config.toml
n_layer = 24
d_model = 128
n_head = 4
n_kv_head = 4
head_dim = 32
d_mlp = 512
vocab_size = 2048
activation = "tanh_gelu"
norm = "layernorm"
norm_place = "pre"
norm_eps = 1e-05
positions = "learned"
qk_norm = false
attn_scale = 0.177
bias = "all"
tie_embeddings = true
parallel_block = false
init = "normal"
init_std_qkv = 0.0442
init_std_o = 0.00637
init_std_up = 0.0442
init_std_down = 0.00637
optimizer = "ademamix"
lr = 0.000709
beta1 = 0.9
weight_decay = 0.37
lr_head = 0.0171
grad_clip = 2.0
warmup_steps = 380
schedule = "wsd"
decay_fraction = 1.0
decay_shape = "linear"
final_lr_fraction = 0.0
batch_tokens = 65536
seq_len = 512
doc_mask = true
z_loss = 1e-05
train_tokens = 379800000
steps = 5796
dataset = "wikipedia_en"
Each number is 500 + 25 x the weight over its row's rms, rounded and kept within 0 to 999. Layers, rows and columns count from 0. Numbers have three digits each. The size before them is the row's rms in percent of the matrix's.

# layer 12 attention query, 128x128, rms 0.101, rows 46-68, columns 0-127
059:458522489546554521485478483510499544482530492485547495511473492490525498477527503421548533543474521446462500529481511515523472464533543518507466513511502518502512511469524484522514513509539512493474523493502494515491471500504541481552467495508473467530477502487477511524491486516510492489503520539455509520494529544544499507502488523505539522497470494493499511498531505490492527448500
051:523518532502500483477536510503524470516537491474489501460505504475470490503541500497529496505545496517462493411488532484513460499473447550501474530488508529504508530485542532493499481489476477484526490493501465523494526450500453481502467526481472508515508465471506507491500472492508507503495534489485494525512525511498490488537461472545511537503504497543505472501535468564522477528520
059:472511507489493490491505503487487517481548534499515477505467463505493522504530474485497481491506506475516511473506432547490507503480499481483463473556515517521531520520527467446472514501512498495525500506539524536502497485529528511530478556541522481505490459523502490557460460424519484481474493467483487479457503531532530467500470484493487518517517527528528503503494500534523517501478
055:445501522495479506495505497502499543472513495493499493529493451514471512555521491552529490555473474499556486515493506509468498494481545479528474505507501438472514491503542510461495482472534506518479528519473492514527474505563458521530522537502524482481519495483516554529494508488507471497494518500507505530476494506534446503466484541507524483518480478459514524473483513492506472525511
058:505503468480524516510510518481524501518499514526487554478516468489513451489504486469543498482483485503454565510499486522467475492530525522521535486491494497501524548501520538474491486478529482510498522479531496428495487482532558466497511488491527467502469494487521512527468492500548496470502499433517508496516513475496547490535506496513480478503468469525540493494537529504452523523478
062:517556459483530500533524523500504509519477496503531537479505529500503476470522521512523488522475502520450475515533527487513492502480487519480448493506502531502494507542496488483474476509522448477478476518524485488508497527542532460522540462491532558500504496517486461511454505444510504515485505457494460504551477495468497471510490502499484466514518487516481491549524537479541463523519
056:517479477532500524474521468493493497511519505524510498495509456530502471551498488538494487525504529542505511462467473473516555501483504481501489482503463492519467501503512505466498502463527481480512520459505498524486507492521542487531502509506528495502489475506463486502495504458476490522531551480522527512489460579528512509483537460445494485508514504485532536483487550545477521472560
058:468515513508466473502497497533520478490483481495450466491489524509481507507504522460496506479502491497487464515520501514561494470491447507505488509518493535535495466545516504491520471473544491508490514481532517495498474445516483554514480503519519527492481518527509451553529516492513539530491505514439492517481488504523499453465477488500470488453509480480466504534551506548535496463519
064:491571505476521486497506536501468455499514517492484526488481538538503499533509533507469496507512550510472500501513503540520456500498514505519463536497514528497492481456459571477503492524523506534496499496478490540472492530475503488506502519478482495512459490529538520518503463507506498513478525481486464532482493482484528441490450471498508504502491451452501521493550526498535503459478
058:503504502485475498491464511527518483490536511517491465540493465476486508518520528499511513490479521489541484502488522517446523534501493494540473506460532503516451517504429498525495511527477497486494475522483515488473499476526519492486518515482491542487525491502503527506464513555465438505468510542520523524461486457486503514495515515456491501505470487467506483511480474452556443519541
055:528491468483504522508473446504453481514496523511537495525530483520491485495479494488492521481469521500564573473513493504489526495525470522556481499519475501501536499501539521483494533499500504521502517484560520514446517489495490459497525480481525474486525514490484499520540454463509500498530504476531491466531524498496456516468552480472517494490502529464543498519477495518465527534502
057:485516514500482483517501553541525497474548479497475492487468510483502527494466504492472453461518518491468504511472492498495521520483519511466493494519531468507463455558501491516501517490431492508528497546521532456504481462437459522503457500496492485499526501506498500477515529480453493474535508511513509500479460502510489551485517482489488505513515491538512504547448470514535488471485
057:503525473496495482529521499482512436518556479473543519472492570518516505451517496461551463499499522526448485480485450509478450502477468509474496519521507503526504480513474507496509508529452492493500466549512507455432514470469520500499505481496467502504472488516499468494471487478506503516496532464484453500534524494513488486509512492497474458486518513514515511515504475483506467497483
064:489499559504478520476526488523536509493470457534470485521506456496507515539480502530451496550513483503528461513483503490518529505497478473508556494547495497492511434534525483509466466501543529496468533492499477497508526556494503494485521509542514481472504498492517469496540491539493520486525509473536491521491485530532457486475508493485496493491489492477493502503496491578514543519505
059:508469522482472494496483462494522516516478472482462487494506516475469507521470477463501469521538453544520482506460519490517521483476478513475503475514526533472481472473537515481500486478525512486477515473516518488532497506468498553512483494496524453492491485490483553462544511476501499556511490528489553497474492485484536478533534478494476488553495502506510526552558554509485505498494
062:512504522530494530482497512488439500487514494527519511493450503502520512499521533529479511477529469467469514475480514475514517498480498501488504555532487493545521535522537497496504491501511459472527501501450477479559499536490482469510449504507503547511532541471503482476512506494467518466505498448522508504466538543520527544524482487507477527520479519537475479470483456529515466523510
060:514508490510495538519484542529518563514519531464529507502485513510479470508478526464495511500492538477464455501546486524497488487515512468504426500465479466497538545515503476513486542517476511507482497483503517495540529573506516502501509516527480463461476421541485516520482460480473518493542517500494513487501520517496476542515490485468521518484501496516497485499496502474504497487469
057:485541487503567489522549524474509512518485459489506479487507528505469465501472486491523473534464529483510506485497534492546467509524422500514535497477510525508474494475504492516542466532473496505511518514451476469470469525498503462510507524512497493515503536488520506467465498529473485490535474491503484506488488423527507468492526513527515511496513490464517521536519540514537471509483
149:485489475539504496505473527490498527489477492529464563496524481505462500496503501511528501444508493586485483528507474500490480508515483507525476501530486482494535542473509532489526499548514454504456483527542509479501514487507510505527533465461493509507477523500520492504461525513564533496448510460475452507493531498495487466455524528492503514522501518506507511512486504546502465488480
143:493513482503468466496496496534528533494488495518529504519490529499497497514514458519488485492505478529526477499521456520497527527497497537526509483568480490534515447511486571496462535505516512477488526494514523493459502482498470464510506472508496501485498513500478548443535481500519524511471476550501536517464456531524511517471526498489488525514484471468496473509431514515512508507441
128:516542514546460512481544536486491490491521530503558495458510489469507496490483488504465456517504481472493523504494498501479472502491499527527510545512508490563515498498505467491512487481517500492543497493505471479490495519493515547504511525496452491469497531498468506500464489477447471459524466488502555554467467472531530545547521480506480496496499507521523516504499533498518465555491
159:482519534515478484495515534528500498482464489516465493497510538508553527534479497537494460504537515538506463505513488503537530505479448470468529461525448528516522462536480471533531481480515533507495516503466523485544487486475494472465495504497513533497493483507492469486526495482504507499461466511510438539477512497470489469481464482465467522487480467473476497528524511503509533491545
154:519510460481526486509469478496463514512470504491480479538542480510480515515543520494512539456466486519495478466525472452455516489536536467477510474513509464472507528502522499521479531510495517502522529472504486478508495510487547500521469437487504518491514510529515509516477526495536513506459498565533503530491481521476521515503512537508493545477471445492506511452487487441471500496505
# layer 12 attention key, 128x128, rms 0.0832, rows 46-67, columns 0-127
073:491500546505495509458523463479493510478510473481514493487459531505504482544535502447478522549463510493469474525457498505539487472517501490518507525495483496493530485494534496443518476512493501517469552463530482509517525511515504502510480514525512489551492426539501486553514470504493467503512506505537467525535534526508516522476484525517496517465488491531512506453495527511520545472500
063:473513458489519503523496449515495507508516472514484504491489494508461490472489497484520482507525517504488486473520553525561480494489497540537461515502513486546487537453457517496527488506513444457500497510497534500468511477527461468473469493526517468526507540470475465502484518513503491487473538510474481515503469533480510460534474516535556498506497483534504464529478493563493506516493
071:492545479475523470518457496474525501500507520490487528518458460506509511535509526481496461480491461475421508513475507513542469499542480429506489507530494437519519511548507476488502488512480500499500482478519514507462501500541560487535489545558502492469481486528494495523491476505517490492480516460478526479479475550501509477523501497488503527510508518488529512506486517499506463474486
073:515491510492493493464515492500528517490532504514440525472535489509483523534489501548518507485487506483519513513473473519470529483505481500534496504463512479514545512481528467539529468433557504503497516473492523550506480523514473541539511510491473510495504526475483523540524496558506513496506523487492511503444496527527469469483460545488481446518506500493483542472513534484485471476491
074:518516461485500470517568523470477520537468497500468522530488498505491467492494505488495477477506524492501513492520529487497459521487479486513530500490505552489534516509565485447515527490531491489475520512543479483516519477548553475480488482511494518491462414520477513508496510488536509507507488459522480495504492447495488504484526484492461481505494503535561480517493517517519487537471
071:495530484506505476419564544497515537463487487529481512479460503501528491512501533517494485471483488492443499504542501517508507493510494506482470509493512573486513519569480500471454498508523506470496497499506467450495499507535513489483487497461492526511522488520495473510518496455490514492518509497497456512536499523469491473515530486513472494464520482503475504507499471508499455565532
070:521502469515504484525503510511507505504499558546459535534502512499533457477531496474498469489470481508471520469454513437534523515509541501515470522500469467537478466488532471506516489484470485519479450501511520493498510500514554492488471512503520515500485480442461522507479504458468517548504485488489518504461461520524515474517516470474541494559503499467491529499488515482504494511519
069:472554496459481468527505485508552548472509470507518521562489489464461523504476504470517532481548483466469475475490490465531485510519526481492462472563488522509534464551509515501520486506507484486487507472494545534488510484488489506487475514488523466504495523457516473494521476493476527525504477487479485501462512504517512480477476499503518505515518494489445511522565528515477482476504
070:479582504490483490466505551533489536512480484495492542521499500482508519477487494523470499507522473525470489493484520514528492521510521498499465497467512534525561506487473517496489542539526543529503529515456493496488499545498467481473503520493478482534481506495532494519530492476524477508510537470532449545441512487482488476466461505447502511464496463516532499496517496512522507483479
075:503524557470466478430470485523520502506493499515467475520546483511520497541500563533500517497507527524517509494521501531471527473517500493529506537488500495501484497500479521516518504491511544510498535505470483499496478493480450530502517517492476552463515540551488521479469520502543468490498540557517539474527506490512497486485500504449461482485516504479540550497513489475526508512497
065:501511490470521496514509507480463512535532474536542501482486521514505448510524484529472467497452520481489562490502484493511511487503493495502514484524470498520525538501518508497508596526506474486503472494538500529468507467518494491499512498456479520481488435459454520495464473476548529530514504497517530463511469511533465512465512484484506514479504487527511501540471532515493474483518
068:527478495534463496580475488538528459479496482531492485546501487511515554497484514508495509454519502486506505528487480495456471528524501476512510502500497467488449491519492514505514470517442477472500469525525537510508523493459477522501491526506541454509517561512536528556464522483485477460492513501532531472487461486541506519515489496496512483519510520482465513509486517508517490477493
074:466527494508499502462497506515487508532487468504518518431503482486535520499519493478493476502499517490461510538479476519499486512494488503502515491537511570494487522525485508512485547530497517515470494580535472477467557497541477485480517519498515484549505504534486466532481483467491482507520512497466469500532533506499467535517547465494486484447532471498515504529480496495507458529479
073:513516483519536483604482494492543509514531492505516492566498499489491529490480509511495521533476522470475510488488500442514500512513505491482495503503463494483518505475509462519494455503484472548501474480497555524537498483505556505482494502500511502500509504426512513480527484512478533502484513500503502506415500482528515498481491522482529483538508515493473468514535512461498507519499
068:513504477471540511565487441478527523486479532462477486517527486494505513450444534506498471459518475465519508494492506442524494520509519482549498462495524488498461501467507462521502460485485489491485485476505503500524480490463514501487495492500541460508500517460502550503523489497524530540503479520473530487448485492488544527534469517525501497531500485482500517544528529497501497503533
069:511524474548502538558469479489524480517517524474481507547464498532529512478529521479485521513498535505473506496512520505506485506498516518468498560508445450509516527492487502451553474509453454505509500503497528508508487480525493485511526506533465537494499521472500470473494508516450508515490502487490503494482496495476561502545484521491535519551469493505467447478491486525515473522494
070:527438523539505501410513546499480533488517504493506472468490475503518495536488495483495471516493479501487509481503457505514516496508466471513485513476484514481525517509472505482461537499491535451506488526489521509507543535494481521522485519480481504470478463592491489546501496516501478456535511539497474499529522515489509497503527477510521484473482507521510493534447510489535506492473
070:500512487501500482454533514513479506481497484469534481478501504525479484479464534505501487499471527474497487473506514479523483454461506557493477474450485508494492490475543490502528493537508533498505526509465414490487505506533528508475522481528498489514462535525547502459497501495477454505511532472538500531504523493482503515476528502498473504476507455467471544485533537537517449480493
144:519493455473532547584487523458520497491485499492500535517487478523461502465478479492524480476435501499453477504487450491472454535533509494517447493493534517496509546494496491466495531553509472507471475549501529514481535515487522500492530478500505477495495492462536518488495472488499489508507527490527503488455525516514472494502525517510509481529530475542520528505507488509482481489501
122:507469446519491499524495510511491520498528493514484467588492481494479482469515478508510478498494484482509504532504492485476518496529520474487471452499502490495526492534510471500487547509482482515522487524490573541487522533497505472519467513488491509465518492476519478498494506527475541504447506524490526510460432534524511503497541516468493490572509510477505462493473526456496515507471
145:527515520541473511519517479520501507485510512506535489526462511494471471526527498467484523518550492501476533479510510506492493535509513505503483507541453510584542507501476475493511471448512538521494484500516521538488483482501492466517472504510492484491514506464509504530494526509475461538514503446501519527458512453444528511465492479451473501526472507499474433510501524495526507521495
110:503508486509520521555458504528502446490459490501479505533534496487489509457474497479500480466518534471497522517453494442560506499489511485502505490517492525513487471539504476530510522478494465508501493474542531516526495478486521519469480510483491488493519535436485522529543505493488525509476493502465499493435449521497485475518473522510534490569516491505494492529515454494528514497497
# layer 12 attention value, 128x128, rms 0.0592, rows 32-63, columns 0-127
083:503495512524524492490532497486527511519493502482499482477483489511519508462466479470521499450488503531430494532515517490486499479530537533546487500555494467452510484496500463504563516486531495500541472478471503473494462514465476520564510502512428527502465470499492519495495533494506485461466470490494499533503474539532525490475494494505467468499478487505499506521528522534506476528511
091:509505535504494496500461496481504505508488547486516440478506487507463487503521480518439503483512488460527482513503503522480542503495498487493516505493515508470529494461476520486506503514478515487484499486483501503535590493504504499497474528501440515483532506493499495510529437531514483485510526441532507519488499468529532535513507518521488450485485452508550506505477528448555513507470
082:488491502537491500499527509467512479520496438456486450514498506512529510477537526496532483518498492562459489534473465509479480519499495530504549498469516469505534539519504464514446513515489505471476504506480482490516491519471493497449445543496488468511510555501495507492522551528502502513478519506482469538512504466517474529513533485498474464490519517522496479528497529561501492508475
089:455492508537477502496453478493493506483454520486514454481516516504544509503506504485512501438500510468487538565512487499457500518506533473531528493505536502524513485525505488537474500493471494500491467489483483515501586517483456521521495470506468500474539518461529487515481514503518504472473543500517497439528514505499525457504479502484485508520521537492457521538512492494466472489499
085:509523481494509518494542501480499477512511492507537533489483544519532499506463498533492476511489509471521509464529589468488497507502505520522516505499451487455527527486525458505485530521499513504531485505477487492496445451508494461489528510516466493471483504507492520485481482537470476476506475515523506499501534540472518520507529534509505453525520474531499585500485479483486503504446
083:528441486500521521486522506498492543477510497502520490508516495485517508466494518520470505464495482489496518477510474515473504523513551574534524503530453463504517502571484535509473504464484536508497514484523515505473512525519551489491466483539468509504470486498500509529489524513509493459529458483501497494509490484439489537463541455531505516492510508472511455511515462513530522497467
090:511506526466517527508475489492488505488507553487451539489507526476518476506495511491510532500498446469478514512482547505501499506514492468504479512493534512504526485492518532480529513500536487484529501513485488499523539499512502524524491423513518486539510458473539479467532446514520527519516505522492470488486466474477522488483545503495508492493424423502502505508490457524509539464509
077:491469498466532481493476515493526530517482503474479562511503530496474522509521498483475507486485473506508540512498482482492539506521508494498573503494472507431516541485555483497512469462485494490501536522489480543538505495453473534541504458498485528493470512503508544528516555529470502509531504526533504500456513470480474484505516515465479499517483499507481508516468536539514518522528
082:479465504481458503512517456509512495538504504515497506506511481512477540497510514489501488529509476462480493531489493516502462515476480522509467514507522538533455547477495514490559491472490493503489505494479477468517560521483525527509495528545518475436501483519501526503488540545523496442535456477490537462500512547494519478506498451480492508514511562502459528473484530485491501502499
085:488514532522514528498460520465482492450477498502494526473534538536475514503501514531538509468515530475501510518541484497511509501495490505487486508540512495499511525546485529512474496494487525513469492528587524513512462487486485482522494511463517522501484521530502513508545513553502522492482468473532487426484496482491536464488488471466513452477502467467522467478472496487487449491490
081:507507442488521506505511506496547481499493505525481476531494481526441484504457514510448483489504491527487485464489512507521503468524510502463444521499489510460500521456518536514472455499537491497510503482519513484507501514539580495524446491506512496510513501510464530462486502512503523517498581513525515493512506478545504523544536497492507492509477469495516523468494500468518544484525
082:513507513414521537496499448510507486529482467503468529501493532494535500496478454518524531491482471500460497480467467492500474513480517472545522531523470491502490490534496519494502487539487506540534524533488482498560506494483532493519517476471519474482514458527518498511478537525492539499498509473478470476510521589488508489518503510477504496486514496528486480521525511531497547490521
080:489492476504477467473493484511519461496505448513536500512513486473442509501515501455553534504490470476488459490513470511478467522524517472514513482522551520466461487445473485545502514518515532527513497494469526503506489542461502489516448512518514508541525520496493527505463519508494469494485529501534496513518534539497525517517510558568489511517496479514474527507518530492491501473478
086:498482493509514559504524509459489488498467500485504444516497514495491508475520531486512500477508486496502509531493531520500515512509505459516474543537524480537495433509506499478529493517514492443522485529504504414486533519440512496490517533477553508496517498509473469489508491468524493502486485476491523498506508479512488494519452458517503458492554528470494466477549503516475544489488
077:539449518480521480509488476506522487521490523488502506478510521500485470506500515520497545507524468517479527488519483501487543475523494469470484515537521479545512507521545535483469520490510509460509500500505502520544473496522500516541421480517455526462550493484485492483574553488507490508525533494537498538487494531497489476489516521479475481508533508499514468497473460501488458475467
084:502472507455514526496526497468528506479475484471485484478476487504456478522500519522465494543500482523488516461516585463515538484514504511515486429502477507479544543473553460541468518507513513484525471493503484568522482532529528506489497526494552522519483516486510494493485501483475515532489488503508480538488506506467481493491530488512486502540502482470489474464482533506482496514511
093:530500515484477550494466474510535447553531458491492506490533476496530490530491501508512489500506517462492534473499496524468494506499489501469488524497517544539509482481437487534498482497522512550502519528481532496487494481487536501480464536526480487516539515497505507512500547494487498458534512502506545460497463499524471517553487495477493428484522486465511490513506557486475503498483
090:524450479520532504490523483508539508505461549478482501506473520510507493508493477492478495481512487498505499495462498508488545501549517503530503478513491494486510468504425500505531483509493501479430517482507502531505497526501526476535483568558539478474499484485483507557501497527530484511530443526493503454477499525517494485513528498434502500485547524480530491472499521484477482490504
094:530509487517497462475451495468530510450476557509501542481513536539486509505534474465452526437514468472482487501501482520507461496487485464488512466511493491541480472508493516483465479473521509469494454470501498524489533499476509463525470549480458502496557468499483483514507544518516554517506522496507482481498496553483520516523519484486478494519512497481469497507500483476510519487517
089:540507487524540495475500510515508522491491508504531483487493488517478518513478550442479512533505472433522493484499505492487482503512468501489409537497484510495520508497506533512555486513495501541520486525505513500489515513531550532506524487481484479491492479493469485499561467477521537479507550502472534481529439493502494510485495505478513529514550502532517495501503483461532492538532
088:471504476485531477488499499494494496533508509485487504490504495527498507471483521484481462502491455465497488492520455507498523510492465482564485505489477516532485485481502560504537494501488526459523504464460507492511527503466542536491492516481521468510481500501486513482524486533469483462547490496472552523491437490512542544545536467505520499473479456486437535518498530489509483521466
087:536510507516502502508458502484501492527509503510457464496480461539426470507528507522494479498520518507543473515496494462514540486544508481493502555534475516478498503524521512509478485488497501510481509498519486502483456482550528499490523486524489479502499498505477476550515541527472551490469477460477530535509525488544498500478497502530480486513530522451527526495480527451544449488478
085:462525493492487520511506454493455467470509499476490488518506479465569530502487508525499507532476492504519563493484490490502484523431486486517518512531481480522469497533495471506498484523492488490512493542538463490481530508499478535514559442477504496469465520512542512517515524546450497462502486501499497551501531484521517510489514506465497552507493533510505490519485496523472481528466
083:528495527493470517487497490515516495540491497476526497507525516477515504508525446506503480454500448461508482465458491494503552518490526503498473487519514504523493540472488575511499501498494509495536488489523545519475514472519531529497503462521504489522544475505520508499575450529527486484462492492500503520520534516506486478425525572498505509509528493496481497498484488523519483473506
089:481440534492532490503502525492492511521499541474512526511475522500521502517493485531533481524494471504495544503528480470519503454498485518502492453536498523509545541529469499512448496479499483473481525486496478522506484510507475483461507416553489503491507491496498493512532532490496508481516472475509514491517466544481476493448515497437469483530515547546494452495486498480528508490514
085:498506486481491487516500504493515504496547486472482521482511538518508510482517495517487506479515527520477528509450483488481521522494467452473549516475462539559519509505500518490505484516449535516483536514450506499478524463444557480481509518450500477455504535501528479480520479542537505492503525520471518485495496492513497490507507438544498506498540479450501502494501501533456480523523
090:491534499490522487493479467508543521522477502523527436476513509523512514471526457507481507499502468501484500482511437500453465514452501532528541502496493464515503472527439453482509502516500501496533479523523483507464502483486515495525528525480486500493489542534491497501574435500537512498463507486510491491507505472471518503491502546509530460483526515524489525513465478521494507541484
081:485504468524500548499475500499508514521495457471493528493508455479501461478516532502533492491510479477515481527484558517521500491507515501538452556483489477549495479472485528523494500501476520490484495514508512503464497472526522546525469499586459513523503521501491514517530468497519560481524529497514473501492454474526512487520507513522528473477528476552530520508468474482504519471511
092:507512525482513486499464486497525515523486462513505523492528535520458493518532519552471496498509527499512519495532543486481537526482528495480477463477534484509490506493493496525472473494491516519454476499507544487530477494476541453519487418533543498516493506479496456521489554499496513539443479539494446517496456487508516477466485491475521483481518505500489538488528501466493501473508
089:492532503479481490508490495477524486511494543505523514526522486513474471540472525491513517490503458559495496547517547484430483495499462512487513518493481480519488534490501503476511468487537487489474494475493473499525504484482531520505454509510523487511505514498498488544488555478494535483421531494470489487490483562467502440479479490483503503485527480535488512536475541508544484507481
082:507513504506491534522514524508538549537489502486497535503485507520531474510522468501521501487482517495516481503463501477573516488441483539528490456533504480471480468482545497465503497498534495495495465474504461491549515527508477495496507551479494524486530508512504562479522459531497464529524481497473507515500494474534531491492444514497455481498458483505473496480507533505534496541479
087:489502511477501544497510491492542501476516476491486506478486549520489451499526464491474511548505501526516459524492500465544483484528513500489494484491552468516484493471501432469525491499503500544531510512522497495569448486552515566485538488502485504518489510491520505489519495486505497483547474481508501517480442496488514532504493473501495513517508487475509528553500517516498506490569
# layer 12 attention output (transposed), 128x128, rms 0.05, rows 32-63, columns 0-127
080:478505492499474485462465467519487496483521493546463523529498491471483455506539478514476509526523511500561481481493468517506506550472481479491496483446507531522470517496485523536458487497478509482473511545519515562527550505492515504460507512492546498499531519488502499499510490492501506516526512537521493466477514478462473492519496510502564537530517506475475502485453498442494538482492
082:479504452470515458522511499522512478519493474547496538522485493464505511454482514471569486484524484548475529458522518471549461505483479522518506487480481535525478514528542465502526485510511469506508499516510526477500468515508534492478511487516529479501467480493502483487482528466501519521466483540471474481486510536482453453506504489481527514532515530483492514527530494567483475506507
070:490505512485508502471438486533510528474517539606504542506498494484478496497489483537478523498505501476546533471501530513536504532512496463509460492508488514510494487483499543479528508481499491535506472489502537486490474486477479498555519481515517522475517449476470518506467470494486495493503480491514544466465513522491514482490492538489531532546461478470499510472489503452482502499528
086:564508506462529496517503506457483522523517508463469537535508449512449486488507489527486508524511477529523471457498493494528510454508479536543436510507500501489491511442519517447525494512513503509489499491493489513526429487504539512472491532509541533517466461521487518477547475497508485538503469498504501511475479521494480518516484514489538474502510447500519484481499517522498515495497
081:463484511501494484521473525538492504505507514526489496533516481473487504508519503463498461486496505540466509553503443520533502509454495484487492495502539521516444495495484519511522454494506505521469514486509542503505531541497528558490493473481527488515521517505493482496524496486488508545488533466461496501465481456521482464471445476490465549509504511473520436526510537514522508471535
086:447535540482474476491482489497508469500515527551478504445489484510482490545496483504505515527538502507504497527485519469537500461477467432511466492462539557512479490431523501534502506514534493494509472521496468518510515485478456518515528517465534473500502493520490505484518502484531491523483547535514477483479512480528488478527471515480519483500504509550518550505505521494462492501503
088:475513486516478520497520496531499499521504453527566474489503450485483500495518520479512500518512529523531481474550431517430503479471509505484524469495473471477470513505504452517483465484460502504501518488529496484480468516487480483472498560525492524479506512518476506521489544494476506485483493481518526527492556485498510509532463473521519518493578516502503508503484523493519475535501
073:492536505507484506513501478550472482472516505552546466498530452486529461464502503514521486482509532502476489486519520548494458483476503517507431469492530514563463478496477488524520502528490507514507439506544519489462516530550518493487484527509518479505534488472495460485518440465532512507485534453485487522505498518501519488498481491499527491498521505517483478490536508480506512513476
081:527512486516551466500495562508508476497479475461493492515480536504555491486500503519521506474486534541506485456466532446512506511524507471507510502487494461492523462542497506533460537547516479503514486492524509529466463506537487479483519478479477506565516546499521479480522476482507503515439532511489463524494494496515463524486531522486494475475464474466530486498529500503506500487514
077:513513458475494517515534479512486503532503479454511505487500449494568473509507531468474515530507483535482505489492507509482494454525519502512514485466508540501529492430520460472507500510544490506521507457410462503495528497508506502501521484516519484486512457446475485499476485471526486529523505499485480547506508481499469514502489513529487519511502542522504512545538509491487547515496
081:511484504507480477506493511525463494534505512504546491475477540453566519486511488463558495515499499483486479510550500506518483521483493473519575506493514480515509508549485483508529545515479483500498507507501494469498519519502437460492557498493493484514443506518541452530498495508542483494509489480503457507508479514473478470458470479523496499469523511493538482539502459508513486505478
081:456472475542474494487479545502489508492543507543511479512525495476501479523506511486468481488543497507559456508516513527468511522504481501494500499475526480501514513473507473506485527476496549469501500479541510492449503532514455505516494510497502516527521561489465515487529503504513482500487484539500534503490487441484507533468511434514508541517494513472500510447450491449473503526484
072:574488505511490501545505521468477503502508542439512489494478498545528515496465499520478482458480499535485502474504500487542526492523500502492482531501466441504511534533524508474522504499458492490495488529516483500520528476508487513488549526509507518483497482541534498492486493526498520491515508504490510456508499513514456509492494431444526496457512511493533496470417491501505519486529
080:520518495474483456472496506541517530548543501511508537484482492508514495521484455522500516521512484499512479473507480490495482522514490523513477470423470533446486541510495514516465527516495499532465500467498475530523469481512498486497497445533451470528480523509505513497470547500502500486491491527510500483477494504521517561487554528506512503499476462513500528504462485484507459516560
072:441560480502491500512490514544481484492506496543516537508500481474497529475472506469516441500547541496511490500527526496547470502465502527510506501458478550486493497479470482537549460502513474542480463519528517473447511517473501482480541535484527448525471490487492486532485475481507493496480484490454492485478530495504507500519480487502535509513474495516485512522534523472497525527501
079:490557470521467507521483507573482506512537505564552493529535512492515511445484511476502470491506526503503500533502419567496451514466496483486484535494510533512477457524466527490520495477505453520464493521525532457484514486474485491507512483492482458506507497474477491535495484519477490504500535489478506479469513489524532486490496495486505505488501504515532506519527481472503501482508
087:478502446519534482580526525465478534478441525474484498531478517549470523452509507490531514509492486521493491529500512482536532500522503488512523485471477493468494534507544507477519539525497460499490451453490474481512495499515524498508518451497497522511494515483502511499484453491510520501465498457483428495518563497497505512465549501524496508507489510507507493479506485512490506484518
085:449546497488505493502481533500458478518526508534496491532539494465517499495462507487529506517517541507486518509538527486534441526445482503492451544493516517543497508508553497515457527485510447514515482515487498483478500483502503488453494478453490481539476516468492489456515468474513520512465570476517480518512480501500474512504494508555511508511465487519475514507530502483492493519511
085:499486536475515511501528508536489481530521453461480465497480448479502519508471537510517494540532515495528498483515510467508519493520494528530459521483492509430501513481518492526527505503494473550481518536501470471495482526502488504473536448513509466498442517516540493500518459483512451471515490500461494514511518481526458507510525495520546505485509532520509487478489485525468471544452
081:473482508506481486527524481461493482520480465457447479491490542499519505526528472519515499496488509560486494541502519482503541479503537503503593485526484488522523525534489473483452467491504495477499547452510461486493492456509466489527481506496476496527502528511510494498471524520501449509518481518503448546511540528501507500519509479522476470492474510491508507537495494547498490480483
083:488489506510514480522507508515504528458472502562527488507499493419492483472508501507493517469531550548500500499479535470504465526495533510455513507493496470469519530514492452518459487498521439514497508505516511484483466492516509460500522478537491498508535504491521516490481521470542512539471528510514460459491540502482457449472490535484489478526505535515529481481495480514513506470530
083:474496462492504472506549519532499494493461506511526531513567535447556552482472511443525492518513514490435520483494498506529451510488484527509502478469494503522530514481479496510531524526502487503503498510479542501502532517480502480511502485466511498508473508463528520489489491467509469508515502518471441469504489521462473484532488500473520494491485448536496471537542522508479526509491
080:483462510499515529476481554523518518505496479550513490494526508500470455514522493520489505473526517511494469508459515494498535508538514532508502486461502528498538496461475506476473505470502530515524503430482517544496488469521514504500455545523526540535532455487452515493510480471516481554491493521500532475471455515466512496509456495504468472493487459519465499477519515482506507471526
084:468501485500526492515483492476498481462490504539477519485498474492491492523452576464501501551511545552492510516538508508560434508520480505535500563503477491520529503510480471502510504509508495507472503507500456508525497519513474473472505556528501530502483524473466480520470499494473488474494516479474482500491511530488478505535483446500520525517472476532541530491513512490452491513494
088:492552512485522526494497470502476493449511478545471492479527449505472477493498546504501527491485539503516512511484518557497492518496509487499498543488485490533491473489497518511568489490522490533500474520515519499453504474460528518533474567436495476504520517504481530498496459518467482497493519502465474531494510446467528493545499499539519486489460461495491511521512519504483483513475
080:473488499509518483432474502535507533484448517561519494502518469497502508512482502493481499506520483471562510498529538512515473509477526505521478491491509464465488488478496503501482510522532472504500472469532508465494462531561449524534502435533494508517489502468481491528488530453490475495482477466525505522503514543503488524492526555454508502516470498530480507496492510508492547502493
087:513467517516458504478479541509494472483524479520490543511471493489511498498497537501477487484512539491531517528479562487566523506546506491524450514514503536462475530465545526515467504498504513498464500482468496512555480526522474508477475509511505495516514471458495481493445522483453490498524463516484536499474512529504513509499488472506494540554497498465493499483509472482478446490523
078:536505509535496497481519491492490489482498511538492505507486551498487527542501475468512504537492539527491498460549464464472481507487475523460551467534513537471540542535508474487489510504523464487516529472482472494520493510490492462450509504439518488486498467474531477472508510526472489499480443491485502508488558519497492503486489460496491548526501507496466480521545520492496468533502
091:527530452518513501520525488473472484459537554464521474493468476527519509489481511447514509545469503489500513511512479534515476456530479508522503525534469517499509508493491521496525537507503479501536500498492463487466501520504476535472501543461458475491486505497515523509517459499465493466543530450498549484534562496486475471534520488521477515504512473511524470511479492539503493496469
078:519484507508497518524502516518481508495502488536476504482493472487517484440516503503481521518486546447524485448505464516553533488516528508518490483464490527468518504520490488512513506498474513490523499533538516490455504534532468480509518503476506519494544480470516523485547479532484491498560475492522479523521535473529456540514520501478528492486440488459498490437513487487452524486512
077:468519495504530493488492513540489492486500465507504489509487509460456510457505517492494486507532516501493504486508502530435437554523509484459506521473521538525525489518456482527492521498481492507506547503477584538498529492483539499505519452527486491514482493486482465503491523454469545471461486502468522490466488516469515500493536509506528505536520541492462490508523468495485499487528
085:507509434530498487512499499529485505516487518488535469532521478477500509489510530518528494472491521464508521490503499563463528498468486534478496514511476530482518497528481554503479528489491477479497504499468534514465520502450510474543493523506508519492490522444491490505491509499453539515452480516502523483511555499525520471502496548510519511518516523496448455451520509474506476524442